config.yaml
hidden_size: 96
intermediate_size: 384
hidden_act: "silu"
positions: "rope"
init_std_qkv: 0.0387
init_std_up: 0.0387
init_std_down: 0.0
beta1: 0.95
schedule: "wsd"
Each number is 128 + 32 x the weight over its row's rms, rounded and kept within 0 to 255. Layers, rows and columns count from 0. The size above them is the row's rms in percent of the matrix's.

# layer 7 MLP up, 384x96, rms 0.0872, rows 151-186, columns 0-95
size [118  99  13 123  13 111 107  14 131  12  10 116 127 118 117 118 113  69 121 120 124  81 124 115 109 123  14 123 103  91  73 108  50 116  90  82]
[[ 56 132 140  89  80 100 148 104 115 171 106 128  92 103  78 161 116 100 100 160 147 102 138 192 111 114  92  97 114  85  65 191 121 159 106 152 131 163  87 158 131 114 130 130  85  76  73 144 137  80 128 115 157 154  51 130 162 176 159  85 143 105 154 123 164 150 159 141 116 104 110 130 138 144 184 125  90 178  88 123  97 156 107  74 116 152 144 138 118  97  96 197 114 108 113 109]
 [103 143  75 151 122  88 153 147 181 111  88 116 150 174 143 115 104 138 142 141 119  90 136 170  86  76 122 154  94 157  39 158 112 148 132 146  90 132 110 135  98 107 125 141 121  76 103 123 138  72  72 145 105 185 130 186 104  81 118  96 108  89 186 174 165 154 109 139 158 104 102  59 190 165 122 129 107  87 125 120 140 110 130  83 113  88  96 109 125  88 161 133 174  79 151 124]
 [ 82 101  64 150  60 129 171 166  80 178 111 115 141 131 153 200 106 169 172 119 134 106 127  67 122 135 147 132 102 123 174 115 140  86 121 102 143 136 137 114 116 141  96 104 130  82  70 145 139 140 108 113 158 104 167 124 103 117 166 119  99  94 170 150 119 145 108 110 147  99 138 100 112  96 128 166 164 178 106  93 137  65 114 125  95 125 125  63 158  26  69 110 174 125 108 132]
 [148 168  98 174 129 166 163 138 159  88 145  82  77 180 119  94 138 156 221 121 142 175 135 180 152  98 126  55 112 173 126 157 175 117 118  98 128 175 168 147  94  97 109 114 114 100 134 158 142 107 153 131  77 100 122 135  92 134 150 101 138  78  95 122 165 141 121 135 126  65 164 116 146 145 125 121 129 192 137  89  99 113 136 147 122 157 115 143 138 111 139 103 130  63  46 180]
 [128  26 141 116 177 131 162  95  89 136 152 134 134 112 111 179  76  99  78 122 214 101 155  92 117  97 135 163 137 135 137  71 130 128 137 100  99 163 159  61  62 135 159 112 154 112 115 164 124  99 130 129 109 119  84 154 138 156  99 104 172 119 150 156  85  79 121  90  89 144  96 136 119  53 106 146 114 144 168 141 170 140 114 134  78 119 106 169 111 150  87 130 121 113 112  80]
 [111  67 160  87 148 152 144 156 128 149 150 128 219 104  71 136 135 175 107 128  96 152 154 160 100 121 104 131  38 110 152 150 134 104 100 100 127  75  97 204  94 138 112 101 165 132 157 121  94 157 155 115 152 111 172 139  80 108  82 103 120  93 107 136 159  95 169 107 158  95 124 148  85 118 142 116 166 121 129 159 169 104 118 148  85 182 121 129 145  58  92 101 100 175 158 123]
 [124  87  88 158 102 119  59  96 112 165  64 161 115  93 132 121 114 122 123 124 148  93 137 152 141 125 155  97 151 164 159 166 161 112 138 138 125 147  67 153 117 234 128 191 188 151  95 152 179  86 121 211 120 127 150  73 150 151  95  74 140 176 128 156 121 119 162 108 117 101 113 144 107  86 107  79 145 101 135 105  99  99 106 126 152 153 123 175 133 123 120 155 189 123 116 137]
 [ 99 166 114 172 144 151 119  91  73 179  85 126 130 131 127 127 128 143 148 119 175 124 137 161  99  38 142 123 115  70 129 166 141 125  87 163 133 140 127 167 145 145 109  93 129 114 109 110 127 104 136 159 155 102 117 128 105 138 133 145 156 114 160 174 123  33 167  96 107  97 133 164  95 104 214 136 104 128 177 123 112 130  67 129  59  81 141 196 144  79 111 133 135 139 141  61]
 [ 87 118 104  87 171  89 180 123 150 145  87 168 200 172 108 127 136 146 101 150 135 120  69 178 175 100  83 106  99  64  63 149 119 121 126 140  91 107 108 153 140 111 146 164 138 201 125 106 111 107 134 146 104 106 105  98 143 135 160 152 104 112 140 111 121  94 145 107 148 167 135 124  82 178 145 127 160 128 135 125 177  91  97 214 172 120  91 180 143 166  64 120 139  99 162 133]
 [114 112  84 121 160 143 174 124  66 147 128 143 123 134 137 198  73 141 102 149 197  89 141  98 139 103 115 104 194  90 102  83 116 108 129 115  81 162 112 140 112  97  89 121 111 110  95  95 145  72 120 128 111 114 135 105 160 157 130 138  95  72  96 178  81  67 143  91 176 129 144 182 149  91 123  99 144 125 125 174 155 126 164 114  84 105 101 179 130  95 169 154 101 199  84 122]
 [142 116 134 138 122 142  95  88  86 121  93  91 166 121  41  76  54 120 175 116 136 154 156 130  94 161 157 150  96 122 118  83 125 115 150 114 127 171  88 147 108  97 100 146 142 114  79 130 155  78 115 108 200 102 152 124 161 189  90 141 118 132 133 181  66  73 203 153 107  95 109 135 176 137 111  73 118 140 166 169 133 126 158 114  89  98 163 173 126 112 104 139 130 108 147 108]
 [171  99 123 113 118 159 157 101 137  90 144 169 117 113 123 112 168 104 163 177 146 163 101 155 174 135  83 106 103 136  86 110  97 104  75 144 157 116 125  28  97 180 182  75 108 109 182 157  67 166 132 128 136 115 100 161 115 127 187 157  97  77  85 124  68 126 135  99 185 122 152 109 107  68 147 145 156 121 139  92 124  93 170 117 132 144 163 120 124  93 145  90 112 132 114 169]
 [ 77 148 150 108  87 175 147 131 119 172 137  65 130  98 129 122 106 110 115 181 200 107 109 145 127 112 156 149 131 155 152 143 137  71 126  57 109 189 203 152 175 136 159  88 115 117 189 143 146 125  93 143 155  80  87 135 116 101 140 149 177 149  62 159 170 128 138  72 127 100 132 164 102 117 112 147 126 122  66 105  75  63 123 109 134  85 129 140 133 118 113 137 182 124 133 109]
 [113 212 164 218 140 161 173 150  80 161 138 157 143 149 128 107 120 163 131 141 129 198 160 110 174 128 108 140 117 112 128 103 169 158 120 101 151 106 116 144  77 107 105  82 122 173 134  72  92 149 153 152  92 111 114 107 210 127 170 113 139 127  84 172 146 201 138  82  87 128 135 163 154  69 135 134 179 122 173 106  95  90 129 131  91 133 107 109 114 114 154 105 134 157 127 122]
 [105  77 150 165 136  89 108  96 129 125 118  73 108  56 139 170  91 117 159 143 127  93 134 108 102 113  61 134 129 145 140 147 129 117  89 130  57 120 150  96  84 124  72  90 102  92  90  90 111 123 118 134 195 112 116 112  97 153 128  79 146 101  74 100 158 100 125 130 140 179 133 129 166  69 140 164 156 120 189 110 149 104 150 177  67 148 123 174  87  86 179 102 137 137 114  86]
 [117 133 106 127  98 147 110 125 218 176 126 153 185 162  73 141  67 134 136 133 179 131 136  73 152 179 140 132  96 100  91 148 182 151 136 116 124 104 132 148 149 101  89 141 128  70  76 164 109 197 105 135 137 120 168 106 133 103 133 175 167 108 180 159 209 114 180 163 181 115 131 105 175 146 148 134 109  89  95 118 115 126 111 144 146 110 105 117 130 149 143 147 178 153 126 187]
 [ 92  64 119  58 114  82 147 117 108  99 141 136 102 145  60 134 122 138 198 130 168 109 133  90  96 111 107 143 129  62 148 125 112 135 142 134 127 181 143 138  64 104 203  71 136 125 115 140  90 145 134 101 146 120 129  64  75 118 156 109 162  87 113 134  87 149 114 123 123 151 131 104 152 112 149 126 156 129 212 105 176 125 179 141 159 100 101 101 147 101 127 115 158 142 109 212]
 [154 148 140 115 102  73 135 131 168 123 104 125 123 160 118  64 168 154 174 193 146 122 138 109 184 122 150 168  68 107  59 166 162 124 156 130  93  92 181 116 126 157  82 164 152 110  96 176 107 144  98 135 124 125 145 107  76 119 159 192  87 130 142 148 165 128 175 132 168 100 103 181 103 139 133 119 116 147 117 169 118 158  97 129 119  68  50 133 109 174  65 115  99 147 138 148]
 [127  95 179 154  58 116 110 132  97 103  91 119 174 110 130  86 110  30 131 176 122 137 158 127 152 126 123 129 106  95 151 113 130 144 101  95 135 121 151 145 130 170 130 130 167 104  59 120 128  94 105 167 152  97  82  75  85 212 159 111 107  89 126 170 125 121 146 103 150 127  98  94 141 145 143 109  70 111 157  75 127 151 146 130 161 162  36 133 145 100 117 138 112 114  72  91]
 [102 145 131 144 145 134 144 131 140 131  81 116  73 153 158 105  76 178 155 113 130 131 163 139 135  86 134 116 113 169 115 109  62 128 159 150 188 121 146 126 144 140 156 179 117  92 117 137  74 122 100 159 146 106 105 124 193  99 155  98  49 111 118  99 150 107 192  92 102 151  70 189 154 143 192 110 131 123 120 158  97 112 169 121  92  54 147 128 202 160 120 150 182 112 127 144]
 [159 171 134 133 113  75 154 129 114 169 115 114 127 115 172 109 102 114 121 121 161  77 137 156 121 179 112 165  84 178 102 199 136 137 122 103 122 102 160 159 137 106 161 111  90 133 159 145 144 134  91 186  86 103 158 155 172 137 196 183 188 163  95 141 142 121 107 187 140 135 146  71 115 158 130 113 138 135 154  84  53 111 147 106 135  79 143 158 103 143  97 134 157 186  96 198]
 [184 138 139 139  97 136 176 144 161 137 127  75 163 194 145  93  86 112 104 115 105 125 100 142  88 134 146  84 164 138 132 124 116 148 129 137 144 180  55 136  75 128 160 123 128 161 189 182 135  72 207 127 132 133  90 125 116 179 139 152 138 131  31 149 157 110 130 101 163 115 117 160 131  82 108 161 127 147 106 114 113  88  73  84 157 137  78 103 108 135 140 170 114  72 117 119]
 [ 88 110 116 120 148 180  67 121 103 137 131 161 171 114 130 112 101 120 118 104 112 203 170 135 129  94  99 130 172 102  98 125 153  76 116 161 110 106 102 174 102 101 134 184 112 143 143 148 105 128 130 107 126 148 117 131 178 138 100 119 182 134 166 159 129  72 138 173 163  62 131 126  83 203 176 141 122 118 166 174 125 141  65 142 187 145 137 140 122 113 141  97  48 103  72 172]
 [ 75  79 157 150  57 175  94 126 123  90  98  70 189 164 110 135 113 112 131 144 178 140 175 102 110 115 117 129 136  82 136  64 110 166 101 117 124 127  91 125 125  85  85  83 140  88 110 177 127  92 159  80  88 131 169 140 115  95 175  95 166 155 159  75  80  71 161 134 131 116  81 112 123 159 109 152  87 165 189 128  91 130 140 120 141 144 121  63 115  93 133 147 131 117 118 139]
 [118 116 105 160 114  92 109 119 150 148 113 153  81 121 107 114 125 118 156 163 196  66 124 143  57  80  94 143 146  98 139 170 180  81 166  76 179 165 204 121 152 103  68 164 109 157 129 144 108  96 103 155  98 155 142  95  95 139  88 134 152 139 145 101 131 126 147  64 134 107 150  81 114 104 157 148 200 170  96  98 121 169 154 122 120 109 109 101 167 107 102 150 163  71 145 112]
 [113 102 193 149 135 184 163 119 170 194  89 130 154  86 151 118  71 199 124 190  98 118 124 158 133 103 130 154 137 122 134 148  95 157 146 110 105 120 151 101  63  80 115 159 166 119 104  59 139 148 157 113 191 137 118 104 151 177  72  69 133 144 173 133  90 127 139  74 200 120 143 137 137 136 135 110  97  94 110 123  91  88  98 146 114 152 141 134 139 133 139 147 148  84 181 148]
 [118 105 133 109 126 107  97 124  52 132 112 146 160 142 122 101 110  93  79 180 169 142 125 121  95  65 140 156  89  80  99 131 151 118 127 132  79 124 161 156 102 106 118  99 159 115 132 173 141 150  64 156 125 145  64  60 125 121 109 173 145  90 135 180 109 103  87 136 106  75 164 127  76 135 172 147 116 122 115 107 133 107  74 110 100 101 108 214 108 123  77 157 143 151  61  95]
 [114 128  88 164  97 167  86 117 164 124 144 172 144 132  88 151 105  81 157  75 125 111 103 155 123 241 150 108  97 100  94 120 152 128  92  92 152 110 133  96 100 130  62 126 131 142  81 156 137 136 120 159 149  98 129 124 139  90  83 161 145 131 154 147 154 171 118 112 174 184 173 103 159 101 116  96 167 183 110 120 165  58 179 151 117 104 110 166 167 140 134 162 119 168 184 127]
 [167 122 172 107 147 169  99 121 184 142 136  98 122 156  91 104  88 144 196 164  90 111 140 133 188 116 118 132 147 140 108 143 139 101  92  91 159  77  64 124 108 155 112 111 136 160  96 122 104 215 150 179 142 101 124  99 151 167 137 143 112 100 105 166 148 138 115 153 139 130 204 117 101 131 165  93 124 171  62 129 132 106 197 178 130 124 158 116 141 195  86  98 145 166 163 145]
 [112 144 164 111 171 147 138 146  93 143 112  48 156 125 141 135 168  99 138 190 176 113 122 166 175 134 197 147 103  99  98 161  99 126 128 143 143 163 148  98  94 181 177 115 131 125 121 121 111 108 181  95 143 155 153 135 100 139 129 147 149 110 117 151  85  81 148  70 111  90  48 141 178  92 151 178 109 120 157 153  99 175  88 140  95  97 133 110  83  97 121  99 104  96 204 153]
 [ 93 152 159 116 127  61 153 128  97 174  97 133 128 183 165 153 102 149 110  98 112 186 200  79 142 107  51 147 135 126  80 157 187 105 102  81 184 101 158 194 151 167  99 110 118  81  98 156 112 158  97 164 138 117 117  92  98  72 146 160 126 146 129 138 192 128 150 113 152 111 170 114 134 146 160 141 163 120 114 165 140  75 159 151 121 142 106  92 138 106 124 137 151 181 147 108]
 [128 124  93 185  95 114 114 136 126 147 105  77  98 158 118 203 171 127 117 118 165  88 142 190 132 116 124 106 147  71 151  83 137  84 180 135 107 132 155 210  64 119 134 163 169 111  91 181 193 140 116 125 120 119 132 188 146 168 162  88 123 157 117 150 153 116 131 133 120  41 174 119 105 104 143 131 113 129 140 199  61 143 112 104 105 134 115 126 137 159 167 123 122 141 136 134]
 [116 101 120 125  98 117 135 112  68 144 143 162 166 135 141 116 130 109  76  90 160 129 112  81 104 129 209 146 127 152 168 141 182 133  80 100 156 187 121 119 180 144 176 112 144 114 142 107  91  93 156 134 158 136 124 150 145 161 140 133 200 127 159 156 135  97 159  48  36 138  82 123 124  79 100 132 164 136 167  98 135 119  61  93  81 120 135 129 138  95  94 134 156 162 166 103]
 [143 169 111 115 165 117 148  49 111 154 153 122  67 152  82 154  93 100 155  87 133 117 143 121 137 125 111 116  79 128  98 155  80 105 108 100 102 141 121 219  85 152 123 116 110 171 206 171 132 164 154 129  79 166 113 194 155 160 141 145 123 178 131  91 110 112 100 180 124 129 147 140 100 119 104 100 106 112 113 130  97 115 158  93 131 153 124  82  93 109 198  72 143  81 137 164]
 [121  69 156 212  83  70 157 145 112 142 173 171 156 127 111  73 125 105  57 116 115 124 124  50 167  60 128  73 146  89  95 184 135  96  85 105 125 127 147  49 137 175 132 116 141 121 100 115 149 145 140 143 137  76 152 146 160 157  77 108 134 108 172 136  96 111 121 126 146 112  75 169  95 107 137 160 176 114 163 117 126 107 101  95 119 133 131 121 100 127  91  98 143 117 141 134]
 [164 136 113  77 106 103 129 140 118 177 130 174 104 142  69 139 143 127 118  80 106 149 158 122  80 117 148  80  39 112 134 137 110  86 150 105  96  92  97 129 159 137  96 162 177 107 151 177 191 139 114 131 133 135  47 153 160 142 143 104 140 145 169 103 148 110 115 160 140  99 209 138 179 145 101  80 139 112 139 123 131  76 106 169 148 139 133 157  96  67  79  89 141  97 117  83]]
# layer 7 MLP down (transposed), 384x96, rms 0.0789, rows 151-186, columns 0-95
size [124  90  12 114   9 107  92  13 125  10  10 125 137 149 111 120 118  67 128 127 127  82 120 107  97 118  11 123 100  93  66 108  42 120 102  83]
[[142 124 125 115 171 168  86 151 163 156  70 150 112 175 157 151 158 187 101 130 145 151 216  73 122 136 107  97 130 154 177 108 130  80 126 148 114 187 166  99 129 155 121 147  92 130  95 136 107 133  90 129 171 151 159 121 152 111 166 137 114 131  96 140 171 195 141 176 124 158 164 178 134  94 200 113 120 119 116  76 190  70  93  75 147 142 125 134 124  94  97 150 108 135  95 137]
 [173 109 142 136 138 211 142 130 138 112 190 124 100 107 131  97 146  49  95 161  98 150  94 142 124 142 148 100  94 115 153 144  77  82  88 136 136 162 135 178  80 125  99 172 152 161 122 140  77 163 159 133 158  46 112 129 129 182 151 165 161  91  97 101 174 191  89 152 108 107 139 170 121 117 130 129 130 179 197 124 115 102 143 128 155 143 124 145  85 167 137 150 151 124 175  97]
 [186  92 118  87 150 139  94 101 165 116 198 102 132  68 116 159 158  93 111 138 111 104  98 141  82 191 132 101 121 146 132 107  94 117 163  78 118 133 123 154 138  85 199 127 146 112 134 178 111  95 183  95 115 137 125 176 165  76 144 102 126 136 102 158 107 112  93 162 113 128 206 106 139 130  91 132  99 168  97 154 138 120 100 165 168 134 104 148  87 149 181 170 209 131  99 113]
 [109 118 115 120 135  81  28 139 115 143 156 113 240 152 164 149 115  92 101 134 151 134 145 122  92 116 122 125 124 134 134 138 169 189 133 139 176 116  96 153 174 143 145 183 133 142 142  65  76 130 136  93 132 149 122 167 105 119 182 139 125 211 182 152 122 170  99  74 105 179 135 165  98 163 131 137 130 109 151 161 157 152 140 116 123 167 165 117 142 155 123 138 178 132 124  87]
 [122 168 106 123 118 124  64 132 189 127 117 130 142 154  96 138 112 191 129 200  82 112 115 137 122 117 119 139 182 156 206  96 171 127 126 122 142 118 117 102 228 157 155 145 129 104  61  98 126 137 109 119 127  95 158 104  89  86 196 124  79 162 135 112 147 176  73 154  80 189 100 132 128 120 111 144 156 156 115 118  94  96 154 109 147 108 150 137 180 131 149 184 150 123 114 134]
 [133  84 101 201 141  81 133  69 138 101 120 124  48 142 118 101  55 177 114 130 107 160 108 122 131 128 103 146 113 141 108 154 142 130 110 100 104 192 120 138  91 101 110 148 106 133  95 139 134 175 127 129  49 183 107 144 168 113 115 155 158 151 151  86 127 167 115 184  92  94 155 123 184 130 120  59  88 149 104 155  90  92  78 110 122  93 125 134 133 141 169 168 115  81 111  80]
 [151 129 141 124 165  79  73 129 160 111 151 124 126 148 112 147 180  77 107 122 117 100 112 114  70 132 104  92 140  53 144 126 144 191 175 150 111  74 164 153 164 104  72 186  73 190 202 128 103 145 162 116 132  84  95  95  58 118 125 121 136 107 106 119 139 146 113 157 106 120 165 101 191 125 135 169  96 153 109 143 141 179 133 151 118 145 173 150  96 108 185 128 132 164 141 126]
 [147 173 172 139 184 130  65 136 120 135 168  93 152  79 163  66 200  95  75 165  78 176 110 138 101 147 153 126 180 152 157 140 175 164 137 194 137 122 141  98 123 150 158 130 116 108 157 141 141 135 166 129 147 150 166 123  63  88 127 113 102 181  88  63 104 178 104 128 162  98  74 124 172 136 139 142 135 151 137 150 167 116 140 119 115 145 151 118 118 198 136 100 101 108 108 109]
 [139 138  82 164 139 101 184 136 134 136 165 148 169 143 136 147 117 139 184  72 137 157  65 125 150 133 145 121 122 155  56 111  95 175 109 120 182 208 165 158 115 167 155 129 156 104  82  92  82 155  82 148 111 108 124  86  97  77 179 106 134 120 105 162 143 141  71 136  77 136 101 124  85 119 110  96 127 153 117  97 145  87  98 112 128  70 166 107  84 102  90 108 132 155 121 187]
 [198 167 206 135 160 150 108 140 150 134 138 130 134  85 118  82 148 147 124 180  66 110 107 151 141 150 100 121 184 144 187 125 115  88 107 159 178 123 120 131 177 147 144 138 129  72  81 102 143 140 140 146 147 123 161  82  77  34 165 170 104 146 139  47 165 151 121 147  88 153  82 140 125 137 143 116 150 133 129 111  87  93 145 128 137 141 166  90 158 170 158 145 145 121  87 107]
 [202 167 135  99 186 128  56 129 124 134 148 111 155 102 142  81 161 133 110 144 106  99 117 187 162 155 144  92 152 100 188 108 107 139 155 178 106 127 190 142 225 143 170  95 152 111 107 139  88 137 183  96 105 149 149 136 109 110 164 125 109 114  79 119 157 161 128  89 106  74 125 185 162 105 100 119 165 116 133 112 140 192  76 163 104 123  98 128 116 149 111 112  95 109 134 100]
 [151 120 140 173 152  82 151 129 130 104  31 122  49 140 125 108  83 126 126  76 139 121 114 122 119  88 140 120  97 110 139 103 131  86 153  78 171 133 128 113 134 106 114 156 130 164 148 139 161 128 149 177 117  62 128 203 125  86 104 177 101 145 135 119 136 159 100 130 118  95 147 156 136 127 170 123 113 159 143 143 174  91  74 208 111  58 162 148  95  89 126 146 170  84 132  83]
 [128 125  82 164 169 140  90 168 166 104 149 191 128 146  99 114 162 149 119 119 103 147 155 113 158 135 112 145 167  91 116  75 117 107  87 173 174 122  68 124 117 104 120 175 105 130 128 128 111 154 150 165 128 194 159  62 157 161 148 160  58 169 145  85 126 142 110 187 195 149 128  98 157 131 122 153 191 142 123  97 135 140  89 173 165 158 146 168 177  83 116 130  98 167  96 150]
 [116 178 156 172 107 118 148 149 123 142 161 128 139 196 141 120  79 154  96 141 134 169 174 136 133 144 200 150 104 149 142  84  86 156  99  96 160 126 128  99 112 118 117  80 198 163  88 102  76 155 114 169  79 110 126   4 134 151 156 158 152 100  96 163 117 151 129 136  97  76 138 131 115 136 117 131 164 122 168 184 144 109 136 105  81 111 120 172  84 101  96 114 122 110 141 127]
 [137 224 119 168 138  92 124 189 169 110  83 142 147 196 125 100 188 199 131  77 107 113 101 154 141 176 144 121 127 123 133 125 150 155 137 120 181 136 107 166 145  95 190  76 127 128  85 169 139 171 122 173 104 150 176  96 135 123  85 125  92 131 168 176  86 108 129 121 134 104 103 131 156 161  48 115 124 129 105 126 125 186 185 156 115 116 117 140 145 151 146 135  99 136 115 138]
 [144 181 174  57 220 173 148 131 137 128 143 157 122 173 158  90 218 113 121 116 122 145 122 155 207 122 108 133 156 126 116 146 107  95 189 133 132 184 181 154 125 145 184 127 179 134 145 156 134 113 118  96  90 147 151 138 119 154 108 123  59 137 106 113  83  88  64 129 103 115  92 120 137 101 115 160 151 113 157  88 144 142 144 103 148 142 110 122 163 190 123 106 140 131 125  92]
 [ 92 172 173 125 104  82 129 158  87 122 148 158 172 105  91  34 141 108 128 160 107 112 135 123 165 121  95 139 118 172 153 105 172 124  84 100 188  94 100 144 102 159 115  82 107 129 114 111 149 120 151  96 146 160 140 192 121 143  97  88 132 156 130 145 126 158 105 120 173 113 131 183  94 118 116 120 169 130 145  81  90 186 139 169  65 119 201  87 162 156 132  87 126  98 176 163]
 [ 96 132 140 113 139 128 134 199 182 162 157  91 134 146 111 190  57 102  92 117 125  86 169 130 170 110  76  90 181 132 134 135 128 175 119 132 117 168  79 153  97  77 139 148 112 132 107  74 122 111 143 108 145 105  95 174 124 140 104  60 205 127 169  64 196 146 109 165 186 164 116 162 117 153 169 101 122  80  96 122 136 143 137 147 141 129 161 101 131 118 131 139 134  98  93 128]
 [ 92  54 153 130 102 108 138 177  89 151 124 116 149 101 130 147 128 126  78 112 120 159  72 121  87  69 181 138  93 169 163 137 144 157 127 140 114  69 116 168 141 128  89 114 154 102 109 134 154 119 147  95 154  92  87 122 132 218 145 154 190 126 153 167 123 131 182 147  65  87 164 128 173 144 127 104  85 132 196 100 161 120 122 151 111 152 171 156 164  90 149 103  99 174 150 136]
 [117 162 141  85 135 168 106 138  70 133 171  77 105  97 123 107 116 105 121 126 143 106 123 177 120 116  74 112 110 152 125 177 152  57 105 126 120 142  38 149 111  95  99  82 159 133 109 190 112  94 115 169  77 196 106  86  86 140 138 148 161 164 136 132 139  75 134 186 134 169 145 124  53  84 180 110 107 185 148 106 160 113 122 127 174 115  94 124 151 131 154 155 123 124 108 130]
 [156 149  92 155 156 145 142 169 153  78 142 138 124 127 215 150  94 115 172 172 150 175 130 173 162 102 200 140 160 123 117 120 131 126 129  94  91  72  69 144 117  93 174 134 181 102 115 105 108 154 167 112 125 225 111 106 130 141 187  93 114 112  89  90 126 143  75 170 131  99 123 124 122 100  84  88 143  91 115 141 129 126  75 165 123 145 136  67 141 139 110 154  98 127 128 163]
 [101 146 162 116 148 125  93 145 107 134 118 180  67 125 119 146 181 131 122  93 111 139 136 105 190 123 158 158 134 134 115 164 182  97 124 175 140 100 163 107 148 141 119 136  68 112  75 115 141 169  20  85 109 135 172  97  78  80 113  99 113 101 213  92  78 124 178 153  92 141 129  91 161 142 105 117 131 118 151 170 142 144 128 115 153 112 138 169 135 134 143  97 115 195 102  93]
 [140 168  98 146 104  86 151 120 144  91 113 122 105 132 153 140 153 173 120 139 142  61  57 113 119 141 104 123 122 161 136 154 142 168 106  32 165 146 134 121 147 197 163  92 226 126  99  88 168 159 104 122 143 114 103 104 126 137 121 140 126 103  95  92 105 146 141 116 105 165  68 130 161  99  98  77 113 131  95 148 126 105 181 118  64 132 120 170 118 114 100 154 190 119 134  65]
 [158 127  81 115 184 119 139  75 137 107 137 118 105  89 151 159 127 120 156 128  64 122 112 194 154 146 166 108 105 158  97 224 151 121 114 122  63 109 103 137 112 114 159  76 137 162 171 103  98 132 155 168 155 132 104 145 197 125 136 147 110 142  75 155 163 159  54 125 117 100 112 106 117 142 136  85 145 103  74  86 129 164 104 149 115  70 162 116 113 127 194 138 121 138 135 187]
 [129 172 125 142 138  83  93  94 156  86 131 136 112  78  63  65 139 113 136 186 104 140 104  92 141 196  79  61 108 109 110 129 171 161 101 111 160 123  71 129 198 128  99 161  69 130 111  89 151 108 130 125 120 188 135 151  92  80 127 159 188 134  89 115 132 142 152 121  96 139 121 107 158 102  88 105 110 135 156 154 137 115  92 169 109 151  92 148  90 180  90 117 157 169 105 100]
 [182 120 146 120 106 143 100  97 145 125  69 107 150 127 148 113 196 151 108  97 143 115 132 129 152 141 170 168 163  86  76 122  86 161 147 163 118 151 150 161 155  85 159 159 144  98 126 147  52 145 117 102 129 172 116  83 112 116  86 140 104 109 108 113  77 114 154  91 118  35 175 129 123 122 166 169 104 151  30 144 122  83 104 157 107 132 170  95 134 180 146  97  97 144 122 160]
 [162 168 117 134  68 137 150 169 100 170 151  95 128 125 199 100 156 146 105 112  68 162  97 201 131 130 125 144 167 204 147 179 149 154  80 124 144  86  90 156 188 145 139 101 116 118 105  86 165  98 127 185 144 169 140 155 109 157 113  67 100 174  91 112 199 141 113 140 138 127 105 109 103 142 101 106 182 146 123 127 180 145 130 102 142 119 170 125 136 137 111 125 136 171  74 135]
 [122 125 103 141 184 112 137 136  77 106 127 170  84  89 136 183  60  69 168 166 107  66 128 108  90 143 165 156  87 133 118 154 144 157 123 137 135 107 130 116 151 124 136 110 119 142 148 134 139 177 104 122 120  55 107  81 117 171 146 122 111 116  77 188 132 133 151 162 166 209 135 132 111 142 167  81 164 101 190 100 181  82 146 108 162  70 129 105 108 157 116  93 122 148 145  81]
 [ 48 105  91 154  75 113 155 121 150 167 126 104 118 145 174 149 124 133  97 155 152 131 100  74  94 128 173 110 143 114 169 124 131 108 115 187 152 182 228 151  79 126 128  99  93  59 131 183 126  60 100 101  86  98 158 154  89 125 114 104 132  85 101 129 120 139  97 103 132 151 105 145 159 132 186 185 140 117 134 103 135 192 119 126 129 112 150 127 157 142 123 167 135  77 158 124]
 [168 160 104 168  79 117  63 167 185 106 134 168 133 144 107 165  58 138 121 129 102  93 128 117 144  84  64 123 184 166 168 136 129 134 111  76 156  93 122 153 147  93 106 172 164  95 126 153 138 132  40 127  96 124 130 110  84  98  90 114 130  72 151 131 172 179  96 193 177 144 133 143 125 104 117  85 121 113  74 146 135 102 131 109 158 148 148 136 157 163 140 150 136 161  84 154]
 [120  88 104 111 117 200 112  77 152  94 138 134 206  87 126 106  86 113  77 156 119  90 125 172  59 161 182 134 163 124 165  75  86 131 164 120  94 149 108 123 126  89 139 125 130 159 115 151 144  74 106 122 148 116 149 155 104 173 109  99  66  91  89 139 102 148 171 119  94 116 137 149  86  98 136 162  89 124 157  84 127 165  64 162 117 148 152 184 133 148 110 166 101  80 122 153]
 [111 115 146  74 155 176 153 103  98 133 206 134 144  99 127 141  66 117 133 117  69 103 126  75  81 162 166 165 130 123  60 128 136 134  86 127 164 139  77 108 127 188  95  99  36 166 157  91  45 122 125 143 130 113 152  82 120  95 150 148 102  91 141 108 132 138 144 103 160 154  89 102 127 148 121 145 119 156 131  78 168 122 175 154 134 165 118 154 105 112 112  72 167 130 146 123]
 [145 163  88 127 190 131  88  94 189 137 186  84 138 101 130 154 195 139 138 129  87 136 103 128 115 133  68 100 103 136 124 162 182  91 165 154 136 130 121  90 105 144 123 132  86 128  93 133 186 141 133  91 102 130 139 144 113  89 134  90 131 166 106 136  96 133  51 137 193 115 187 116 133 121 137 126 125 117  83 164 156 110 189 185 145 164  87 150 163 178 187 125 156  88 117  90]
 [210 126 151 134  80 121 159 173 177 131  95 137 171 129  72  99 126  98 163  99 112 161 173 107 103 113  93 101  91 109 135 131 127 190 195 147  82 123 163 119 135  89 119 163 159 103 154 146 127 121 101 116 138 125 128 130  99  42  66 138 149 139  92 113 190  90 200 107 152 119  76 107 136 144  97 138 113 117 101 139 123 122  96 144 110  47 102 107 158 132 129 150 144  78 113 156]
 [144 161 129 108 129 114 149 163 120  87 169 119 115  76  82 165 184 160 139 138  85 163 134 202 163 173 108 126 127 147 101  63 139 156 182 137 130  81  75 140 141 153  58 180 135 163 117 147 108 123 137 121 148 130 172 158 109 156 111 120 163 166 118 124 138 181 141 141 108  82 120  92 108 112 111  91  59 156 151 173 153 145 216 162  89 146 101 141 112 138 128  76 166 144 152 122]
 [116 130 156 148 107 105 139 146 138  76 140 130  84 126 121  91 138 116  88 168  81 149 103 138 157 130 114 135 163 118 155 120 117 161 116 209 137 186 134 174 103 130 174 111  46 130 146 108  78  73 109 110 122 154 159 142  89  99  92 130 121  94  52 142 164 133 152  70 120 140  34 157  98 133 127 140 105 105 114 136 121 172 107  97  96 117  91  99 149 174 179 174 105 115 121 193]]